{
  "norm": "rmsnorm",
  "rope_fraction": 1.0,
  "weight_decay": 0.17,
  "schedule": "wsd"
}
Each number is 500 + 25 x the weight over its row's rms, rounded and kept within 0 to 999. Layers, rows and columns count from 0. Numbers have three digits each. The size before them is the row's rms in percent of the matrix's.

# layer 4 MLP down, 768x3072, rms 0.0315, rows 559-690, columns 1200-1247
094:455490498515514501498478459522515519523511499456472496466523507494501457503489507486488481513480491463536541537488545499502455514492501490504526
096:476505454481528475502524525517493510473470481444511496517485487519491484489502513487508513535468524528468471503482482466546492501444498489508534
096:468489494500510494470488493531475475461507488481498472489465472490494493501482483463544497487498527510505476516510494454413519603474499501508480
097:519510541504533495521543457534479488504517474493475487452456497503509492478457483530475489541527491510508485482543526485492489507521492505516489
098:531571497513512514507507544529509472490499544465453494538462482499526506488518500503536523494456514481506463491498511499534492478472439538501499
101:519488466507526467531503455515503464476488475472533521500510501510534494478512528510522475530518503469459529509492490518448502542503510492494460
101:441512524498528527493554515507515455488462504453483460546521483492476480520514494484493471477485473483472510484489502545500512536488506505472492
101:522481499489492479528494544472554491464502526499484527517440481487462523477535496467498515493494531508482557508472496541552477468482526459486488
103:472542476509468500497555519501511508485481559488489487521469527496505523506530498462447489479434503490541523500526482475499518538474488477429495
102:499491503460509518491493518507497473485522442508497472478430512507469521534498512494529483507519524498486488493494493474514495536480511481539503
096:557520515462496502479497467546524517530518479465492529471478498517523514515473502511507516516508515465543514521479511511505486534550496493493504
107:479492458510464517495484496524519484509488545502534496465500527503491481491527533546503510482488493491510460508536518498505487487517501514504517
099:498470491508520518504465480497492504453505450514450466518478490510526554495505517525477475509510527504448518500540507497525519569511484489531492
098:495461474481513473454501424499493517432544471539518506468512535526493494520463553490528507539535490552470493525520531493502503489502513514517514
103:502500473514486523489471540490533536518473522529514507508488492565485499495519437436501503487493524559457492499476498474507543472504531518491493
105:502451496538505475502498476522539461519476537513502544522457486484528489480496521510503499515537504508487531485490484533515500503468515488474480
097:504518526534531489473530553509497490502488529509474533516486477531528457497469503470477522486544444473490522483470488490473503534478461483523519
104:523488496536520491497456520498496527502479501497505464471474530518495498527519533459473495489516500502513463501506489465545505533460523471523518
094:503531489510449531524481475462511532530544517491511533499521478524475482451505478523487514509523478489500533507486525472494510529523515502449506
093:472521514482471512464487530505537474566489518496474469478490521473475527475517467469491466489527505468552480520518466510514521511507505479513525
106:517508477486452505455514462464457492501492493513470517481538495476503492498487556518521524494531486508523491471475477510487508503478516524489488
100:533500435533509500528518502500488521508496561511504540518539494488512509510506515539514504507488495459530493477505452533538462500539481528493480
099:481527481495577465479525456535544522514503522512511468505507543492513513545486498480512463497481510542507504480547531489487476490417513488509469
091:526518551543508508540532541526503493528509517497474515513506498506540494475527529534517496513468515494505461510517495453503527535536491493499475
090:492495501479531510475537494510521526429520548552472529538520506494520472478550507516490529499497495490510448482471504501455476473522455519497503
096:468507508507583471492490466523551507484507479497522494487547516515531516575499502501457524494488503473533473516513503458536487476524466501489489
100:471523469516494484514475460480507470500517417487540475503492468503492426539530502512464517500526534499484512486528538505483476499494535478508544
099:541507485510503500502468528497544533512500443489504518478566498468535492467468479483529448505525506547525481506470486410526475505482512503472496
103:525517481479477510462459509486576471476513478510529482467511508512478481533507505511497533513493536480494506541503492529464474507492462532516549
094:487505443496456495507467523473532480452489469526466510486447493485494504508490484485492544502533501478511468501524511492498493483489511506479474
093:524524488469476463472480510506495505489478487441474533543541524508570471489523526480514497535484495492492564482487451465501507519508475526487511
091:506485464520537517437506536530527487520501556502459531510503517506523505534526533520506475536497494499531526520508481477504506526487474488518513
097:490538507508503517508497504446486505509541524485479512498519488504502501483457435464507475496530504522435519470492477541507492471500510461520507
098:456521501474515467511538490494478442501527545468516510541536549525471473502460472463485511539497519499486523471488459507489533487446529586504438
095:451524435484505484483517482441507530508494513455506491510530512527491510492504518526493495453479468500461521494534510531484487501474472526536489
097:496509473518491484520458497496503513523477504506539526518484467470468464508492508468512493519522486495535441466535552569476531503443468522467498
104:518535502496482527528493501467509495489483506479491520450508514524483525529512502472478510476446516543505513497498522500526469509517477500565564
098:495483492535486491514471497533496507463490511510512521524513511502536491495523529483496459512484509490488514522547538474488501495507465449497474
100:530532511506466497560505465496494493492507519559509447475529503541511536517509498484526504474479517482470502496533502506476522466488512484508478
092:497492474533489481488503473485529455463478504500558538474457487524521506491526497513514514498506517498487480475489449492522474461503552527476510
109:507522517467519511491548480483492488506521465481474510507494475502472548477449487474500535520490536545478502476510504450528497496461536508508494
104:526457527523514517531497473486459477488489471496511546501509483521503489499535432501478466472502486484520458486489491488487525492508527489450519
098:493500515488485547483506498503503531540492521474498474515536488492530518534526447492508517546514493497457515473472505491499507496487470503518500
096:485493509484512485496531477449514520480504595521507533509509500499488502512529497498504487538472480505502503502495538519533520501525534494542502
098:534527497517472491513481548530489481554524563483495492513456499469518483506502470486481480496486468487527515468525534491462490554495447486504482
095:513530491478493467499500524488482521512503508504480508494485518501479483481486487485476530518490462483474501505498472501501514510507537484482475
099:501522506475479502520516491487538509486506420459513498505518487512553483526503489502516472560511461473481421519487466521475467500521464484500542
105:460515475483489529478538540481490490527490552491476471517555476529502459491485483506527552503476454517471491482525513446457541466461518460529503
108:522488473472508486500505495512493515504481502519555500441415481556529494530573534527463506522484538496482500506512599521488504479497510513480534
111:542516505490509516534525523490502509529533595497496505532491486543520505518497560506459494521530479484483482463519527531475447436469519516508458
098:481542492534492483522537505525489504466516560522449477542482498525496498525531502514552518511482503461536505518484487478491506505479511461431532
101:565522478492512459532534510494493513451502563529495521533521482506522502462514477520510481475490496564518497463516465537479463467483512515517475
095:526520507543479500501535481516491473473503457491477489457498486498507480499461490509426531542517482491484501488477534465509495509503514534531489
095:490506510553475514532462467555438481511484492484519470528446471517505522499518497489520499503499514465530492501501451488518491493507527511478472
096:521480470473532463547473530545467464507503474492523518540492531493504499530533471519493486544473510517516506497468519480477550482487518460530491
098:511527482493529472574482538517500530454520465471482468508511463494497510489515503561479511465455536517523518482523512467522520505514479514504516
105:510491479535501467459508503501532491463529556452499438515520497469557481501502493538528500515513483519478456501510524542462498496441544507483506
101:490492491464495497495481513495510514437514409505490477499522505482522506513525517530521503513493506496477478486505530522510482484491489467477495
100:511515484487509472484516489498517458492539546500495516539505485487471523511510496503484521474545500536491502492485529531503532491488494513546546
100:513462481539516498501537511547493466466499511519476529506478504497506531516509500495506549519480484497511518473505516507511543525522489497526473
097:521480484512549494505518510501514544552531545511507523485490507492499510503473517504455462485477505541527546481489500523554526504496513525510448
093:492503537481476497496501499525527530474510537519535442491523510528474527493506501514516474489447455460476536473506513474532486508524515541531545
098:451527483515526527511503500555496544499530512517476491493498498492481469530498484514485477477480522497532457494567467466481514532496502494499532
097:533460518495442518554517515550534482490470499498515479529441557496489495540529503502463511464488486473454499489518497491462501446516468526497517
101:499480499484502480529474477479494526425501516444478490494466489475439498512519464528487505515487487464481530466470458491534536517537491513522460
098:461503536468507540496535546512503491483481490477491495502529460520493503538504531505489480481486506489537536532529472443511502485480483519448517
102:530511564493563511509508515498493482521493455516532480487497513495540463556524508501476496490530487495495470495476478484463536486522472515502512
102:521473519526452487538464533512473510527504521489449545519494535510500522535526479523510458523462497464521495543513521504498522526499524502438477
093:492517507473490474500511482502525550475476543517466527445503535502511481471502479498515494487484570482464510508489478449491539520528472485547475
094:543497465498498505494497526500489515523516398501530519535480462481557537505517487545527515475499490479506497520478529521522542489556471493524532
090:540482502477466441518489467511487492498497387472548492477494470452495486462464516526513517461526544502475512465543486506496509552473509485499470
098:533494494501545482512497473495522514476494535480475527455521465529519518489485517514525557493506484448505429516477486503512500540526530522512493
094:533540533498467492467531471528536457499508545481454502559492513472506495526498468458524465500528506505538486538469525494485511434513457541554535
100:481551520506486525497504464453502472506478530503471531581496497511503511479499533470513490503470519464503459506537505513538538471465522509447509
083:493510516473522478570455501495499451478524513483478545545463543491492512549481477526527539453491554521498477495547508508507531509491506450445459
101:497476466477586457524523443509516486495522506447519469489514516499491523517438482493546492502525515528478506521479522525491508478430514543499506
104:544457525532512492553514521535494475492522515495542469537497502504517526509492458525513483506455499483487518495499516500490489458504536490496477
097:506512507525443492490508466485471491493499443479481505503507518498487522478479465448506510549470517518501477489527503535545490466511506517497496
098:502491500498546501512497523524472502536457505506546533511489502511496514532492518490490475496504509509532512469497532513491512507511532522489518
108:490505533537472518508516499484504524493549457545514535497499483490430508506542487533519493498500478513495462517499536509483529513539482496461534
100:477527555461507508485481508531534488505454551490481526518552524500499530516461492482502491497496494538501533509519496469507504483496533513505517
090:471509508513484475508479516520507511492530473473540501505469491498520527517526490497476511475531544506501463507476509513512496502533514500504503
097:501467507548518493462480482476494494481578447454462493475544512496542515509493511496484486493488524494497530485497490522483516501510517446485504
108:574473490506486481483500538511488562518491516479492493507523514483533505504475506471532492507455497513528490495501482522528453495472502490475506
101:522456491501554492503480532494511524503446433507509485498514498504522482514497544517496560547466492478488551496513507516453510453509472488525496
097:556516538497512497488536506491467509493482522465540472471448522478473569486453494507514524479475505482499555461509488520533480509446517524497505
098:514480478519499519505468484555498485523499509497540495516534519495503504485522544474492447506544521493516487504518473446495489500509496470495485
094:516547465475515472557529504486485474514492478500511513465501549520487500490551518477496497518503517494522508473516505522465492508538494479465517
101:441508480492437490485518521496462523538453469526494473467520549527532489499498521514487502505492455511512488543510482511490526519512497454477478
091:515535506524530485516542518470499492502476498503517534536480491479463476483478539513549551488494483483533444511503506460466511549491523469497485
097:528525489524488513463493527497510534541541489526486478486414484514535471542486460525477470487505503496563474502493489496502507535500499502498525
102:535487504492487504545529478510488503513479533492510449528468513527483503517496509551528508475513534509467531503476494512512443493518513491503462
105:462466546437533455459498490464458504521461484469495477537505514536578498462488509495511512477514538497484520450518478479520475461479501482513426
111:503457520477555532473521468481522523502455517483485531461460464504513552561485515504522479474499527490517471483450503474528462504515516538542480
098:478499508498486508515503516499500538472492408509494505530551524479502484530523519521437460527520490536530489491526462476519520562534446489483490
103:420519528523528523541495500463491499530487468519503498479505504516503454513496522507522483459494482528472496503488475495494481505494459504511510
101:536494502516492517534529501511510496542565480521492507480459544492452503541511494525488495461474495444496519493508468496501500501461528518517526
100:507529506530499472513490530503517474493499551560504459511508475507454468519488550500511524521526512466435473506529505530477496485501493486516493
103:502470509509496511515485501470538481493513438502491475525490504527492512485471516507503515528483514468513512485523504519546469486484485489501474
099:459533492457492512530500482521472490525495531502482472488454522486441520485522516522513486465477486496527503546531499525497494484525485475510480
102:479451476477518509524494471491469519514504502516500543532526444462463506499491456493505552548506493506475509508458522503530522514508506501519513
094:542477525506465553539500495469530464499475535525520539517506512458582521474520488477489525501487513498490476475526517510514507478521529501484490
100:498529452513470515505536499540507506485471537512450490495534520487499512482544518493472486499466507545515519453496476482476502510534474509470463
100:550509512540480471513498482491516499559546549486533510515522473480499490513520554469515475476498494500530528490502494471451491454549527503452487
095:472500505478477467520505467489521489505446492501523486476478480472528488497509501503532517543528494506494498470513513520528483478500507485481506
104:531504542540540515498501499482506504496550506512477500541482490504495523524486480519505435508469544455513538499517528533491513490539533473516502
098:475491457489503493514509486528491501483500464471505514451528501488524494459492532466456474464524475528479486520486494454541522516460520502502467
097:474512486527516514522538540537519489470458418490513509472466466488489499525520483466496477481510577487518492507467480494530510485498574512485499
107:500444531486471472508509485479486445507505475486520510505493526531502501498511500512538457481531474540498496503468484504508539499479516498462527
099:472486533505524512496510485511501509447529474534475510506547525481506474470500435498555523549510509498520493486509464534505511490488516500489481
102:540555489495430502496532543578501467470508462495442483482504497488477463517511477496544485512490504449519475479535519524488524518465512502478517
099:513500516525504518550468503535485505483494460506478460527526477514517486515462487519516489522475458475529487491512521495526511468513485475505495
100:468489530516467490507483505514497512496531549523504525497537452506474434512488505483500475479544469476546550482529513553477501497481517523506494
093:513509460519514524513490507518538470495531511478501488504481517523516452535524480523502490509539472470500494531500520479486453508493518492531466
103:478491495484410540530496490427498468473476463503511500525501523487522509457505475506505505460514502479498499490498469549548515468486477451489518
096:508505530480503473486443539486495534459523484533531491508536499482479526502510478530462492449517455532518517496515467449521492480504533501514470
103:490457547500514506544488488497467514508513467487478525474469504498492484482462488446478511516464500497535478504483482457527501512518518522526471
100:480508509531443493490502473459480478486510496503501472522493448490510539448483480531493502519518506551501521500530509515487492527451504488504515
102:463471505535527562457450464469515528524498495531517513508486484488500496472478480515516476480528491490466462505489498492491506516494512459498525
098:515485544474475481466477521483518495513497460490487483485509511488505541492515522458509508526491470465553476497496482504500469515544503513513514
104:498531481462515486517511471528527451518446570522519485487516550547558502497480516516517474478525484532474458507499519489509524518505489479468501
102:516504480505515470504504554516474495539482510491547444506502515493527459489506524504469529507517509479477521504497528522458562530458510520479512
098:462469520504509460537490454516503511501521563494496545506508494491516498501451493497491471505522513551468486505520481533479531489522512518530494
104:461495506508508527509450461523516553506493447510516460523494561538513496534521506514495454517524493491470502513490517512514431488522522513513528
093:514470554496502484504463547488506499497483536494506556501468549484514504516533435489515496515520496481513559463483483510494492487517494543464500
105:483464481483455534471475508500489475537509520513472550531512533479512508474499484516487471456513471466518486475492494476499529508504505518498528
097:504454493467447527512524457534505506503498512477497511521501439491477444477458448467483512516446530495487521507475497474451505493461493510516491
096:486525512456489493514529500512506506476504491512513515518490485505514480491546493511491472504524522510493486528491491484508507484522461476510556
097:457537508504522500467501484505512500523474428521502470506526493532476481486460505505551499538478478543505502513485556520503426507487486519531481
101:489490485493504515507485487509525500521466463484477496471524493495513465486446523478476509484513467472484480510546528486538479502495509474549506
105:511507499464463449486515492495541544509499475518460467507520511468510494442517509503526524486480501473513499523472528493528488538515473506503486
102:500517524473505475522462503513558474467517604524438480556497470535499502527464460485501499490469524493495487523517521462491527506508537543512490